Weights of a small transformer language model.
Size: 14 layers, 11 heads of 64 (1 for keys and values), vocabulary 8192, 76.4M parameters.
Architecture: LayerNorm before each block, rotary positions, no biases in attention or MLP, tied embeddings, attention and MLP in parallel.
Each number is 500 + 25 x the weight over its row's rms, rounded and kept within 0 to 999. Layers, rows and columns count from 0. Numbers have three digits each. The size before them is the row's rms in percent of the matrix's.

# layer 10 MLP down (transposed), 2816x704, rms 0.0518, rows 590-668, columns 88-175
102:486527520504463481488504499481494483454534506529479497506495533559503507543520532521478523528499534489501483479472479496492506479548459492501516512514569456497502505491525488536523481478494506476490504466525514506480539443497515510495479492506496496514487502489503
097:512522494511523499467484506490509481486506501459473550501499499471507502515506529483499503497555509491471526519467513508486486508482494470487542463486499534496507528516511478504510499478498478472507488517514491538560519467519469478536492512506493519531476534485482
098:510563517453472529512460498512497519486497452503484516526561520486527443447507514476489489511522507502473481531460485502514499505521508525503508514477465529472518521475491522510513529527475518511534506514517497531480508500484531520514482493490495541466521486491505
101:484459459514495467467546472534514468537479477533491498503511513500475510511502476520501472522455482510489474477504502509500504503444512469453501473480535523480467503496504481501498500517527470522483513494525460501533505494536475470504545493506472483502497483495505
107:477515527498488514488527479506524509482503511480521519534460505523478529534509508491475496527517508523512515523458505541539521525511465528473565480513473478528502500422504508506497459499481487475493472469492497561506494489498494515472524504530517478531481504518496
095:486528508548543516516528425491514529527504521450477521501516528496516490495478526488492505501484436467525514507498522474491504527499470530505494474487494492478447537478504507488493504529504528492464504523517504484498494548514544492522526538523511546521509528472508
099:511543526483522538473543505475531487524512512475522508493496521512531493483503502433516474452517502486523558465475467467544501505487532488555481472524526437504470494510441469499493496526530488493533486506519545514495466526500533518493514501563490483490501497485491
103:553476521536530512489518558550484489521489548466510553511512521502506473475484515495508498483501472503513492490529524456499549528491504469518480445522478511466487517500514453518523536489520519536478492506472532452505506520526447520479502515466444531530512480549527
097:552507516468468494486518509466476493491485535526506486530515513505469491464475515472538469524496480487552488484464513499509502467498494483517535497500462502522513493488507499500483503499516509480518563474462513484495503546516518542519486524514536508469508547492459
123:517502507490450529477518475533510551536494490516448512464502507523522519499503542494500492503482477482471519514502501550517495554514520494493514501497489490525471490448486497513509471513510519502495508488523472509495497472526519533521502534492495498480474510459496
106:507512488514493483495572550506523520515519467507515492539531517581522532525518476502461524489515502495511524496525491496462479537475511452562506522536488519504501519529476530477477508506484454508487502538529503493544534538534483477476496450487486562522505492504488
103:497487527456498483520513479493509464504542479483459498512446471519492505499490536490480506444496460512476487484497516497516512516517531453525454491494504511520501551510455467546537477484522528474517523510453500495504477507502479478446499500519520487505497456506446
104:442522534486495518485516499500447502549509520489503466526520491544480486476469500465493474460533538499505488474516521493477507527519544470511499491527490515529460555467474509508465501508497481489437506446514496513519528510497523465493489469455506498448534495480484
104:545455473512471533488492515485537560498502479484521486445460508488515459474513569489493505550491500476496548464472521493504479512504505513510484484502494488528524494432496479473509514539505491521498522488445504517479511510459500506481532514528462524511530499510544
097:512523467505543486507524537469515492515508527473483488544514465495515444485504514521464443516534484529479519488533496471502520485549493520516485516497502492504531473492534521542492564507496520498507514477437526543499532512486566514564495519458464482492531496509535
096:484490452506483520490544492552503520521518540563547477521506474495488478465481500507486516446523492519488496456517506520488474473505479451512509509501459543464468476491495458492473497538548474565515497515476524514524480534495545519491497497481511456495511503483493
097:468479512507515492488467515513501500525483494493506507534486521536467481489497545511525510519521436516521499509534453465489508537491514534509481498530531498485485497468444461513513502508525500503467502482473539515487499545497501512520486506485493462461514540516537
100:518462530500489497529468514502460514480523547546491437526538512510474470504531526479534521481481488516536500509537543496489490481503487525502477502515475503506476466530474476494539474469527493493531524518511498532480512548536474538495488523546525517473482514452475
102:507537482527530467534510522513531488509447524466538476509504494449492522531476524501494566461533518480458489475485486462503489460528494526479478512504540474521517476491496541479476509516484493472487549496474477513508509525497460480483506520459479496530506490503516
101:512521486513474519483516521511511521491498532481481488509526547502534517479482541506526478498461486537518535514526498494488478514484502519475523484483512507472487564449488460470479487503514438482542527479495482491509576480510514550539510524501492514528471518460474
103:514472549481493506529519464489513486546514512506495519510478503464514543438503505547530507452535496515470492490502492514493526556518537562488478514490477506513513541531529504451496463509498473494544490491494475519502492497519501482530485492469481520482532502491473
099:491465469470478510456491498501492512552478477510500483470480473508471534471554484471500463479531502483454482492449521492510468492489482490536544476454551508508492497472520473484551474525487492507466542495533495500536537515530540498499484511482501469531539489501486
096:519443495498498521510455460464490495469475508496468531529499508507520497482535510525549545508485499490525498534519447505478468500521475516480521522532460509472536474518526462479508527549520476501495501490520451515481510549505505525515522512483522495485489495535512
101:513528511518524533490512485477529543448494463499478506476511511527498514528503500478509489499500493480458489519486497535514493494495452465488517502490467479520495517501489466498513491483512527482518534503513491517494462516509510528506493490485489489524472433522498
102:492471484471477493540511489531472492501495489484537542485500525511496497443525536533523495493499498516482473519484483529483500505523507519502527488524484506539502519455521518496514525489463492457538500519501475506480523550506500354473518537499431488541521505490475
100:439492507521479557507516506485524487489480495511484489524508563505474492467504527509545522493515476502505503543472439501531483506501504530485471500506481517436489494501533493486447517502495497515492536514478499495471488501503515494511479507547472493492535539494545
099:507481482500520474466508490497499488506516492486505460496489410488480500503472532482503485459517501487455497503520489475509523498453499521556473509473546520482460518469469489481515542544500503495458496514501549475494497499504545498466530508543495494503519479526497
099:506484526515439522476529539513502511491564506510498468435471544516538476468503526467496469477529485479490565476491544521484506517504516501508508476521511540540496516516496476516532526485486506512528477551530526514472538470530507488480556532473489506471503513459448
095:520474446473503481512522485513470498461477518450511526537521494453511510457511505508491511482524541517455481455487510484460497509487486469519486487504537523531548491545536455521518517463468506441551490455478510460458494458547475483505484523506545492501506482517552
099:483552510463465476521509511527490503496470494512517521489464520519472485508511494498498544507494498518542509463474529495475518489509471503493505489511469459507509486452505516554500511522444513497484538512466512479489517481492508484538498475503492497522527463552533
103:457534491483505493500510540535488553553503526502464502470540522467526526517494488486509520509539524485522512496500492521520497520511492508498513504548485483499505480444548475476502464525480518499513468506514530475509483477484483497528422512502510509532505477472498
099:477489518467493554495558524537502531566513457516534531504502553517515528488515482491494501519486498496519483518529466556503465523516487520478459503527476493508473509468518520558460487516471523477487487529495483513510520510521515441494490423516465556511464464506491
110:499519442493486482501501504477523510497559506525516484466480535504501498494496499514507512499471514551470520458492493506524476501453502492524474536512463501509470497494487485496496481488484484493506534453463470495526459486502522501506517511509466505462507494497520
101:489526497492498465508546441511515510520551515491523511510509486527569493547500537483502499511501550476493502490492483484502484495497510500507506532475514533490462525476485481518496504534510465487509538489550537499460532472498513519483500526461543481520476507502476
095:531444496497489545498478484495495504529452513489532500492510493501531478478485502502498501476485456539480521560489472513506482498512518489483531479492537539547464521474501499504511446542475486508510502485522460533483556494511462489533478523529534511498499484460474
102:496468493482506471515498437504494513511472457541479493497496484508515506511512508457495479521501514500489518516506513504511507505540500481522531492504520466468504510515536455522487476521484535517555490505455510431518516504513506489537505500474462481479506483509487
097:553557520468494465492498480501511514510498478506510458429499529488533501493503472453528492524500540497443546508532487496546474512513471509500535462456531528489500509460521529489495452548481466478532452493514527499535540470479464493452482487506484511506493476447470
098:478455544482494535520445434533483491492514484499499539507472495506518502485523507487454473467496495443454511502495484478490466511521499485528511522506483499518518522488471492524520509477435494499518513534509480494524522518449515538488494507521484483470481526506472
103:487498503472519540487480501481454543505475493499531544477510504522519514486522468481475484473510491495446489491507467510513540504487479530485508503492472522497502530484520467520512510460495492520515514517503506501534509496511543529475467494490510540505521544454491
104:492503535487540532519436451525497514481510496498493522552503494507539501533438469483497521479498518499474510491506508499492491480498463491493475484491509519503526481520521496528501531506537515480520539521491524510520448507483498517563543513531485531522474487569503
101:517516494514521480491519516535506493502505473543504515477494534525543474504468512461510494486508540539503492472488480518493509498520571456508492484503485482494476547477442467461507512521506508467509525521527548470489503539483490478554548530458492457488490477465546
108:476483501479512497488502516476543462513480500512479494502476489502471524485496528491507491505520520477470524459487482533506520501486533484507491532542459501496457489482474529549495495496495503471501514503471509529489528481522538455515499507466521470509490489490469
106:516487504477461510500499508555490534497512528482486482524502497520516482519438536529555492501497462491533508539485486514557494493493499570488537490498482526518474509495523514492528515523514557500558499526467504519524508513455519498543528526488485526521500512537534
087:533504483479519489502500542475476507527498520484480476477536486491551489500528524488523470527508458533547480479502521481533513537491485522502530487515510506475512507486510476539497507485466480454492477500492493524506516484500489542527509491511532470525497516464541
098:488489486509512475534517488510543514525494515493479567452522463489492503546528485488516535500462510523473494475519510499487521528504494524513508506520470498530498517513479518498522483497513498476472478499505532476438518532483515549492517507484519533435480507506491
104:450458508518506495494508499525457512507531530524559526486496534516495460516508503495485505515513493475517497518491538495517480499535489532507488501528487519477490521464517489494504499549490484520524502497496506503523565502500550483507501517490526456502497532521521
094:506474497506472522472468514511516529489457465461500491484491547503507557498473533524519507583487492479502487492441489482471513504454502505489518517552518490460557529514506524547543490530507522499500506482491530524503547508486484520510476508501488520491512483520491
102:497500527510502490521522542498472543511494505500487467457485531479494467477508477491490439539509475545522520498498490542464474514534485492492530511499515495498513505503508489504465504490473448486540536450520509487498508515506473503490504521503491493474510474477466
101:477519516512452501531496494530512541503469500545481492486540486562514488519499475486524466493536458480573513481491532503465514498487518516507542472474505496471481523537471521472478452538526550491534502511474507547535484479495497492458508515562520491472557564448514
103:500509459541507522485491518523526493546496475454451516551495489538499527477503502478518529472523511515520481532504508525476484498504470471493475495521472503489506511470519477552516474539498535530534556444474491490494504520508462521479508496513514502504495525522503
097:540471548513473466494516466549485455507513486531489483477505485506497466538459512451478527503504506516480515543502521479483460430496509523498495469454543514531509499478483499525514530530512464486495477486492483496487521486457525433515484538517471514543511464470495
105:472493515539525480500491496538492514508552489530499482471488490495513487497465514486472446460531482537463477526454503524513499542512499529516492498501521498531528530482484492479508527454499503532491484470501483505511498460468521536516533521497475520489499505504500
099:507491459507465573490532497505473539480480468461504526458529508504531502502513553468459509492505499530481513476492516517530494488461507502504472534502514516528442474491491488524559466525496495493518487518418510483493511495514478486472531511470457510555479544531510
099:490477473540517509527498490461526476511485481504460464505461503494442503469473498477501473480497522503490545470514503513520506473489526472489482489494486539522524505487485486513528519514501500460509514538532448518500504534495532485486515525542516471497531485530486
133:491472451524550489494497487521487517501499479487502519513483501499498448492524522515509536519496478477517540482510531515462512518511510526503467520498509501447515483469519456518497494501487501483512495515515528491482528481484465481505505472528549506538542494499521
100:473515498519475485486476476483533496521529532525486504510487484473500490493510516509547490533483533497519532484489539464511481492507517470513518496552506550540506490470496488504513535525503470448532528496500515484518501524517516514509493469474514513521480472493468
101:532517465499513505497448495513564460502505468478502523512475526513478522468464498497505486502517484476472486485513526548523495496498548521474507509500509465492492467520507494488483488474517473489501504495508443501519481509551497525510500536491480503512482504483517
085:534504502515508444518518499491537544492525529522518491526501480523500501502470524485505504520494487525509464460490509513519520495486517486507480528512469510484512505538545490496467471481501514524484490489500498489495473507538464479485488489499519489504491518511551
101:468501497518504550507563459504534482531473488502497469506510505522499511532495517502500465509491516479503489463513462528517503489516490521476496518547508494519458475471462525487499506475484492514488507501519496488483496519526488530516546523505539475493536485480501
097:530490522504467480523487474462483549479481560482517469502532471490519481466545482514466540563474513516510470527445502509524516502568530500491497509470471499542502521546499497521503507472482516478484466507541523473481466484483539469476474500490508498493470491499514
105:502507506482510548489531471530501464533527525501496534509487465503496509526520502516476502543502490465492532542496518481544476560517524478533508554494470503490483489478466516483513500481503455539482511508495538504527540477444488531477521504498527488531467552534497
096:570506478486470501492488474539528506468560453533511470525492527490524517496470524496535484479495488523454484488492482508546530517473516504488532499528480470488514559497482486484524540467477505521471470502489482509506538527515524460498510510495480462500520527524503
099:498515472516439462524523481496516500498523459529472476551468498471451511483519510512514499467495487500558476503479508507499509511469507505467500483472541512484480493457499468522505511477520485476517515482499484513497479527449507509471512522510522483464493534509479
103:465509472511490492544533520491497517534514479549472447522559504461545518464481528482486504480511479473489501512520556560496475464527495512497517504528485506482487512524527442490523491508530484553507459499497458499509540533484536490520524505471460555479476491464533
100:518516475458488531519444524451485530497537491479506511485454527485500506491487529478492510499538517479501532564511515518522500500533525525501506489496490506486457569488501474492485479507491537446570492466497508447486521483537519502498535527510500463487460476503530
097:521502487466534498538513504495495481478494541520540487509498507535453500482486508480561543493484464506501500525469488499479474479532479473498510505521537490439480504506489516489507471519505472508480522498472485506438513538491464519489522543499478546532453491533505
100:497456533528496520483514509521506487480507475481496478529540492493501499503526531484505503526492532504560470502499530497551505483502458483474474482471472526451532485530529495512525498499480496470510496508519464462528500509503504525528447511500487528444512504490496
099:503531546493504485521515498499472515526519498462496519526499473498525504467493452496519504506517512480473532527495527503492513528502499521530513492494482514551489514528505508490507514504471495493512523523502558498500538543513462520496527517496478453499507525524438
104:499486522490496507542520552490513561479533505455446518453531539507506542521500504500517485501496491484510455477486505521472475459501511508468502484499498505540483497508505499483509472492516515500454490519506492517466510500523485452472514528487464490507524509456508
097:557514526496508485498494492538513492456488521557492518476489484491473494512510489522507474498458476490496518501505489497538511484521505560457497492471483542544448501544460514519497425499466519493468486496475479500449496540507515474501473502489500491489528489466477
100:475499500498494456465521492519504492482508521556451489521506478518497523490500546479467448518445480503463526501504500482483541515539512541502484466511511455522505500499504517507518480515509517526486493448464531541500488539508529541526487522520469475517502495527539
112:504491505485480511522481499511502514552506523545507504487509488487482526479510522491528439478528574539569493522461516524517504504524480468507510509494494513519485465529501529506498473493486512518513513507514463526542493503514531544476495483481474462570466495562516
095:479552487483456522537471557445466516476501493499512539518477494481533492482490525511519501503497490483496520475528505529548489471529520488486488447535540516512474460501511521510507455506522466511484493482500513505503483507570524517516499511470504509505521496489505
096:505518496468465518536504519539511512493483492477496451486472492516469485450490508506469505527472503503514500526471509516513509487489507496467492559507480467542490511501537541495462545498481489496518519524487460559466527528492499485506479467525549505507498509492509
095:497520499511512519483510462466478479514484530497500477443468479557460504517541468526493519502481493499471509492469530520491471516490481494467494520467511517509494446453460481544515527492536489491534458492478499499484498512517545450469540492492562531460529497471456
097:489508493482545480459562499515497545493489492494527468478477495489511515549501490494498484532512514502539528523461519540510474517495514495508519522497472525459517485510521526541503518478481490476512516433541518502489529540494534505492519481454506466548478476517475
105:514486466495481502475517478491462521471510496499475505527507553484537461494452532521527511488507538514494495489477497504521484481510451497539469506496486508508507512493476524515516529475475524555474481445489499496459496496501526500523524489478502472434490488487478
096:500469526504490524488446474524508475512498519510476495511489530526484519492504524493499493517550512471478531541465507486504480517494481436510475499491501534493484515487498484475481499493526497489513479510469512501534533530464499475478480552490466515494486502503493
099:497466486481487453514498468472506513486502485496475503498521500510499465546482494475474514484516499478501483506547488479476500461474524495488441507489473496558522518464510481491482516516474513506526504479492486483513508491481486516533502493496511505488485481527505
# layer 10 MLP up, 2816x704, rms 0.0431, rows 591-669, columns 88-175
100:526465503516482547463533465501525464511506565534469492513490520517510506503486513529491522487492484538513497509505491452449472488436460500507493507497489458494490500492501481505485503487474439534510514479524506499464462538491493504511488474474519516493532494515489
098:529562490494502482469533504506563488450489488477506498527488492477499489521486501488519494512530545464495485522504495493500519494502500483550509514508490466539518551519469502523496521507488535496488500497494483520496541544539513523471446536514483450462506495531511
099:525448509489492482501529522551482481529519500487506518495522519473471481506520497538469548455463468489508467490515497448443483502483494448477501446491499496509483515442513501531510491499483573481493512526484498518497460478477517486475495463519529482510485481485518
103:519465537499502470454469487466487513517527480479471432466489471523473497477516522492510525539482508499495493502511471538551538541500485526560491482508566486490516502455509465517512495549482501483525524484502502513482510498500512467490526536518522497480496506525507
104:503497476543494511544527539501511514473503474514474495527526452494523498548508519491505462458495490501473513468528508514523471504518531536504512465528499444514459499505486508499507452477495517499487523487521510507494508521498533506486524490505490518466495497493500
099:491497462496484502499521533443489487518509529461503452469467503498493509494501572484476517512524511517466546498519505539516477481477513509464535482488503499479546513513520534549528473483478508497494484489478473486539494524463501497538489499494473472476499506504471
103:498477487507501504508451469516508519445537474534518509493480454513521515505530555517498541531502510500478485483485501551535492493534466476484557496488485532503513519489494509537515484517487518530516513501526471484499510579477489496491513488453507539552510514473503
100:504517489515466523513494471516540460503515468507531512475522484467515545537527484504454509528492527435475481497492523517523515485432491507504474484472514486538474526498520507531479535500523516499495499475485526522486480476500514539520553478486480497528512491502499
091:498488467558508473551523512562496471511501509516515515484472470491515503549514453477517508490491462485534537530493432443458485473474474437461503525468505495529533516498468533484506523524490511552521464549491492530485480502481483589499488482496519531534485528503489
106:481492521502471502492517532497509478544476509480554483555530507532519509477529498521511521521511471515485515450524469495502473519531484481513457526480510512500534532520510460428494492452489472492477502459509500515500501497512457458516468479504475491538493513474464
112:485481508515457500479506488487479538461460516491498481476511476474503500498466516538462473475534462522507527498483478494494503473480491499464536466466495505488522490515487480491489500509512512531517462475508532511478509507510545463473499474469465481487491501457456
103:508490519502481502480483503476511524507454492446513461527533501493485508479459493554486485469566518460494493529511532496553479488512522545456464527514477498536483522544519493518474546467443500549483503518504485485496509489520496514479463497534479502475518534510508
099:501492534522537511469533475472499481507522450459423471517511527460508508566506483534470484492508497509488469521488493524528532474512504514494440476509507473494532492518476558508515509532451493508478473537416454482487530504459541492510484517436528493475523519493507
096:514472515481480479480521521506520472515532514531530494477500511510412535468480447461507514496492490456490497488477503501529458471459521471514515494507520480464487496535467497470504509488469500523507485531522475462491466515479452465523499524482498515529469470505492
099:487502529521493496486426501532471485464482454495564506509504514510519494540505532462543532555499535526512526515497492495504475460480513482536533568545539497480506538491488507481479453502466478475511511530515488483512539501520520519458477524540512512522515489486518
097:524458478486509475487468481507454475508508519480522500506520449499451505507504519502492527480535478498504485483539494518499561536507481556490495518445486488494514521578516508502524547522506508499536563494486502558502499492473510505468497548520540497473492488494469
100:476448531500454539521540481459458500494505490507492515531502529536551515475491467545541513502520498453458471513539509499503532491494497494521504462485507490518513549446479489515477521505485477524487512490511527486482498481484494521485472538498498520488525512540448
104:491483497515478513489499519487452524463500490565471489493471518489498492452523517532504462541484493500531484513525501493494530546522516481565506517510489508443483503490506475535507510461522526569478456525516514478495473447492516527507472488505528493492491479489480
093:511545508523481526457498491535504452486512481517526476491468458513518465493505494488461512507499483457555496504498485554432540552517488525533496477484488506484502468486542526484528487510491533523450549501508503463514480511476512481479492473502480464519486539527502
101:494484501513528513527495515484523495512507480475454500416518484490504491489480521500519476506472504493476468533507516539494489488481525463472505489508504487486471495544495463510515503530503517495500480507543482530511511482522488507494513495511504510464521519509507
101:497506498491497486475469477494495497480502508480492490491491483495514510514468463512485497506474536475490497466525497490473510501475551525464534522530446455503507570484517516536490518496496526483470539477474527484522559468491542488532473503528499464517517473522551
096:497526506490528480487527504481524512518541482512500529482511484512514504532470510509501492494466507529488470498469505495474579501476503510518475484560530509532485492501491513532477483489510510463496499478480539568507514507481479510500502460521489494516528549521498
103:501502474469520501456492509468494487490489508506476498486521471491529483537499519516535522455536524513504543479471488486512482485478520493523524491512479541441479420504481521523509529568524485503540513476473529519518518557481552474513523500526481478483513491487477
098:477507484474485538519489456493483532534520492484498529520472495521471502476546495481485454494507484491506474463500565514512451538505478493494500521491526460538489498551508474499479528518512428518462517528518534447495527527478487416491488479494478514477493511479562
102:511474510475484475508488463472459523505515482500524494526513514454557472537494530472450449506494500517498520503513520491491541518522510505526499496492533519508485514519480486469488518529526502458489478499507528490516487478547501520515512510458475531509460481491516
102:487550484540494493456518510514508527492480511471495459505520522493509533474559468503447531496502497493455515534467505512487499462538508511480468480466426499481511513463504465477522460502485481491492462513512501518521497497449496499497512470506500466501462466501473
099:496474506516505527504483544462470457493524500502482488514501502492488518536519517487544458521517524474476564508463506529550508491494500517475527553462514494508488496478508512522483476546498519471500537511484487467543459486475526514541467441482515535471463479495526
099:483514525540520473485510470474533494472508531485508537471487500505485492504500517479552476471494482511516476486467514482491439500491525516507463483470536486469494475481549491478506470514527503499476516516504495494514477501503500555503485489479438518523536498475481
100:542479479522486489479464537504476480484504494488543488517512452466523499467478534521473464520492534519517483483551474500520484434484503492489520521518507497534509498481518528483480477541500465499493520509492520503574462474498508485497478500521444495466525519530487
100:484514543544472469476479470493498451524487514538478501431488483523469504484472507494504481518541518500501493483459531478498476458477499514493475475488507495439504477465509475496571513488532572484486555511493464482508509555536458472494555508512496496529501535479504
097:503508524473525489496501465527466511458529510505506526506490508442497501480476507497493497503488505533500516465484452484521486493477455459484472455535466487480499509494530496519462540511501517535503520492502496480499488487446450511506518537477494498496477460504532
097:531520529495517464508496527475543501539480494472483523490489490477483515513531499510522471528492473498513518503519540536503502535486448504523493489461493496496513469464503464485487498553515514492517485466507481504517499508508476486474514495528529487514495490495497
097:483537470519520505485498528506479490518498518504475503508517442511523541533502465531461513487520461479521493525486524478498509500491467477548463480517509459516522482515521516478510541484478458513531530517485532487516532444487524528528493529514509489519523560473498
095:502527489473511495459532495446508487497516508525549528482502499489534498517498487515511481504515506481479458485531489429494494500518518504539459513467516489521472472426511469519511484492538513475544531505519513482522462527462528518496504476502477515500507499506510
098:461509455554500529499509493506526490443483543511552507524496519450513532453470502505512491504473505482477504502498490516465497505452465477511493486504509538492490474495547504512507484475520465494490511485499480472468494512507480516478479510537474504522503495519509
099:524517521517542521487505516483476489496512467479498498538512484484499491524431475480504496508518523477529507484499482520530505470525520464480549526490470512499495448509482485528478535476555493470500509518529501510488515517516510478464484515529480522512478502535455
099:497484472495454492497526499468463484468521498521470500527527504491521496481537520540558450511501502545543532513500471539509496525493525506500521476490483473517513527486483483521517414503535497492498504456485548474487491495501476463470449467442536518506547501457501
108:514506514536499473523477528487444449522485532478462523504494523497474532505534440492485505556505530533469490520533517487510524485513470498501552508489474485547491508505507499496491513496490549509528540525509517526482511489497520455532471451494531502519526491521514
104:484485471494518474491498501481505469517472532503531533451490509519511472519514481506499500483483534524502536504529524525492499511524512491486477534546501476441473528500496492483512533524490508486536506464575487498474466559446449493477519453477492489461502525510489
101:531479503483508504526486525508515487460494459504508477496517506500505552513525483492487480518458500477510527463467532484474533487486481535484481583525507472504514460509507510490491517495453494521508528467474484553491478479500520516457431508472496520479543481537531
103:492526518479517513494512501453518497493453534506508517489490506508501503470484478518488470501504500491509521504514509494524499510473471488531556493492497468467490505501459516466457518544506482517486516529490508506470517510476508455505498497464466489503528513542517
100:496542483523523501511495466494537509455478524551495548504534481492523502520499523522479483492511481531539497541505504535534455489476463501488508491527498456455492515496538514526497471512454478510492508447530478576526494510515483496512498544509522513536497502511510
102:463524515491488472531515484534497481511510503532508504503475496534519538492513469479492549510495523461482535534531461514491506529527503457503529483504517524506506480515538544462515501494515508526530462503506522545484510523545528491481452514533475505465502490500478
098:526478511511461501545549480498534522526486485482510511516456523535522498510507457520519482485534506515496490515516517482515497502538492467523497505495478466500490514505521474486502483526528478499491491512497509481498485495495481477489532501482480469522470519538490
101:521499510503538488491533484476495515499504520484495516491454481510467480478555516497497472526538461470517502484504546553529468501517476450542493531483481509516469529450515489507442494502530552472563486481497533483513454512478522490522448493512502502528478510523498
100:475471502484503515497495531490473477491527505498505481496575478499511522494502469515485493540481474521477529500512521498524517442483505520501514498507519553510526487452480525463517544520527493541486517490474480494511520462485480482466493489504493559518492499548522
104:513505539503494497503440471516524512501502488465545463538536522490516549511463500512506507469536448491467535506525479482487510488509497508501527523484492464471513528473477511501504508531522533484519484499483509447472494483489483550503487540474521525510498570516485
098:513492509516512486543459478535486498491466536518535525481524507503480495469520503525482482508552511449448530467547533519525473471497508474464503514450508467497501512502486470507513487497475535494476507495496508487500482500500457521518519508455523502509470513522479
105:441504566521511495499493516505511482469483480516501505493454540454468505475517483494465476460532497521493534458507465518463492465524539478476470478457484466464513518491480508541461485495496510503483473520528482518519484496491449481508525504474493488539488487484468
101:487514549520553522512450505462498466526494501477523530493486522494520536504486485487486502480527464534501497508485473487529526513478503529523497485520507478481484490481513520466500498473537485519503502527546482447486427481458527483551517501487483498504511477520513
102:493433517498522509472498531519468514508502487456500513499536503500476509431451487478492561477516505462473490492502491469496538500501537500495487522521486497468514498453519479480549527498510516495518508484465478512454490511521537454504500486518486474500469466515483
098:563498536452491535502524506477503501474500458495488558534542462532456490545505472498478512505518500517503473527511471521496516452538512510475519535546515483453482517482516503446541534500510536476501502496513543475481492461489528483489504538521519544507462522498487
095:502469503461472460562492482512509516485505542512489501477477477508532526532520500508505500462483495551503508505517510547507487518499530501510475503496540496504456474489524518516473511466511521489495489499517491543504494445511500519457536435525464482487523515454485
121:522525493492515483489523498508496490555522504521526504436488517544488512509453484494477522508445476495536467520475520476485503496501519498461519533503510498508502513502453485482484461554487516474463486488482554512519520538503511494508461489491485505480523482505491
098:457487499504506529488517498505466466491493476566497510486542518449537479500489479528500468515545506493523486507531481496429523489522472510497505457449469478485490497519514494451525492518478545468482501510496515513514473529490490504512505500500496480510535448487519
100:465527474505503556474534478510515487456489483506543517516477499524501496514511545474483520479523503487474542440496500511473455495500546511490499497481534533488474513506473540478518485547537482530480477509507517467458490468477509488507461500565506524503485487509477
098:514489508508536485491494450538490533525480515489489522479512521481522488522499468469492470510514526478509486524479503509503481525496484537514489459474497494542505532517491469487504529536484511498537513522486533467520480475486480504507495506522529532517482497480507
100:538524479473504467508462519471519546475488465512491478498511496475524447493513529505479527471503545510488502503533512518505548485516515506477531530504472481496471502494503500537498492559484507511511496466481529495516497503521550480493503516508478524518496484459508
098:504511506473504515531512542521505520472483433554506542475489528492518497532452498501498477479530494477495506496514500462471542518508520502486525447553513500530476548532546496523504450496508460520520490490454506475479472502505516529483492501475527487479523513513526
102:499450515477492532486477502510535523495505531455487516468496548502501497522510494500478504525494526470454495487482509517491524465487522489493443500535539484457533490490536536542482505479461514517530501479535497458470556488500494475438484500517511535520499509480518
099:538528565485478510530482553485495478465446548517484541521517489512480497486492492503515503509484487494508553493474488526477474452497483533526470475494496479488492496503495520481499485484500523546567496526469509535447511472503481484479515480493521482521483508499521
101:473461456521493531451467516492518496555502504536511490469476466489509484493430495513512530509529500503518513507520478494495534476483536534485508528487470496546462496493462514502481513517543516527504490513499500520465476516509469523525498474479489521468494455535527
101:493510526570530518539479497537517525466504526511472479484510508526457459519531460521502462509507475485432509502546493518488503507483495544476547502529483450517529509499536523520456504513473512483494503498468532478498492517498514505481514504546538507482493434511501
104:552481517505483559490493486477501442450532495494517512484500489489506482463500501522506501562503485491516482532510508495459516501492493499524488511544563545483516494484506472492520503500471488527504529505505496476485445526497488483494489499501509483512485487492492
101:506464480477494485487478494544533494497569449510518502491482498517520506504517469509494540548460458515496483479504511498523534548542474496532461517487511503489539453506519462492514528481477515526528504468439514488553457492517495495501473494526477515511507493488515
101:499549499509483483480551537525499558553546502535481484518503499539509464533477524473481492529475439467497510525525516508499501499498513445508499494493509489524525466491491515503448505509520500466473519518518481502484489490501529497496484495468512483554443509435471
100:504515496504501499463531474501529485529519495509501444515526446537525553526480509512536477479501479520528476442522496524492504518506507496507511478477544475531509513479490472505497475501519483486497523525523487483518507523504459478445472538521525531531506506522512
096:524489491521523506488479515504516515476492460511542448493522509501507465470515460449531510486531506525501520495490514472512496504545462512493506526494476460475503492484510518518501520545509510510485484502507495522536481541472453489495554525504507505489526510515471
098:460520465484523507456520495507474522495513495499522468509485527506511507490489501512507505504484527525507485503549521460472502525510481490512495473522584534540457501489499494487507519520490524542466525478514481524516545471518505490480492491475508468511479442520507
100:498497471481520483515493464513504485506460502516499471488503478521454488461515491507470462493554500499503504503471513455477488511522513496532479519493492507542488506521537519469498525491469539533466510546499473507519483541468521475482478458485529506507551510479465
103:558459496535517466505515465508468486452498439453467486489479466524539460468493463509501517516509479497530463518537504458507465528476481530514530491530510504518523499517512509471496504511474521499522468500510525487487499470499475557467469452492478489498469474541529
095:506434477525462473532522447517499493508543545524535502502513435511473519493511479495530501507491473537532513518465502486519532481504506467515546481496445509480475493533481476474486494494504509499505488505489514505528527500505501518470497504511479485515516509504495
100:524500517506507452513496479514494500499546500529499490499524523522522496493528497526519475493515512514482508482530459513505488501528526484494495466498483518509519510506452531507475515523529495518458477467505497526539481484494511508497495485450485491504528535489490
100:513534521518542487479467557483486506456528485502510476515501564465532518522497554493488504515503538506493483489512567491492525518501500476517530460499540504481492493505510478476455492503491542476501542516532490487509518487521483480506512513425489496512534501514465
100:516462520495514511482463495469506496472505500541472480499495485480470498499476497506466490512536523504460518462473484466543528496554502493505508526532506518507469478528520444516524510549524518526501503475480553464525459487511460516473502512502497538456537451490538
105:493497517488508474524504521469480489476557495471512491496484483492513528492419469537513486495517484553471508529496503470527463459453445466479533485500522496483514507511488489486492501494497473497449477512501459483490476506472539504517464545480465507488513496513474
098:491521487488474461481526528508489503505507490530499495487485432500545531515539521500468469504500545485468447507543513502489492482532509543531504450482504496484473478498492525467528504472478520483487484491513479480502496502485501508512487502428494521507484510488482
100:482496493507506499570513472533524500486496480437515497518515518492529487509481463531541493505499517498491535510521510423494498492471489514517504539456501511513517516516506519478523534544496513452479508469505467533455485465474509512462530490521475499456494524470470
096:471506526494506487470488521486460505540503516489501483504516485455515492489510477520501478478508437458507507516466497483524506497522508497505489496478467456493520479483517562441508507446495465544508473522487526474520482472522464483521474480454495537499524500513490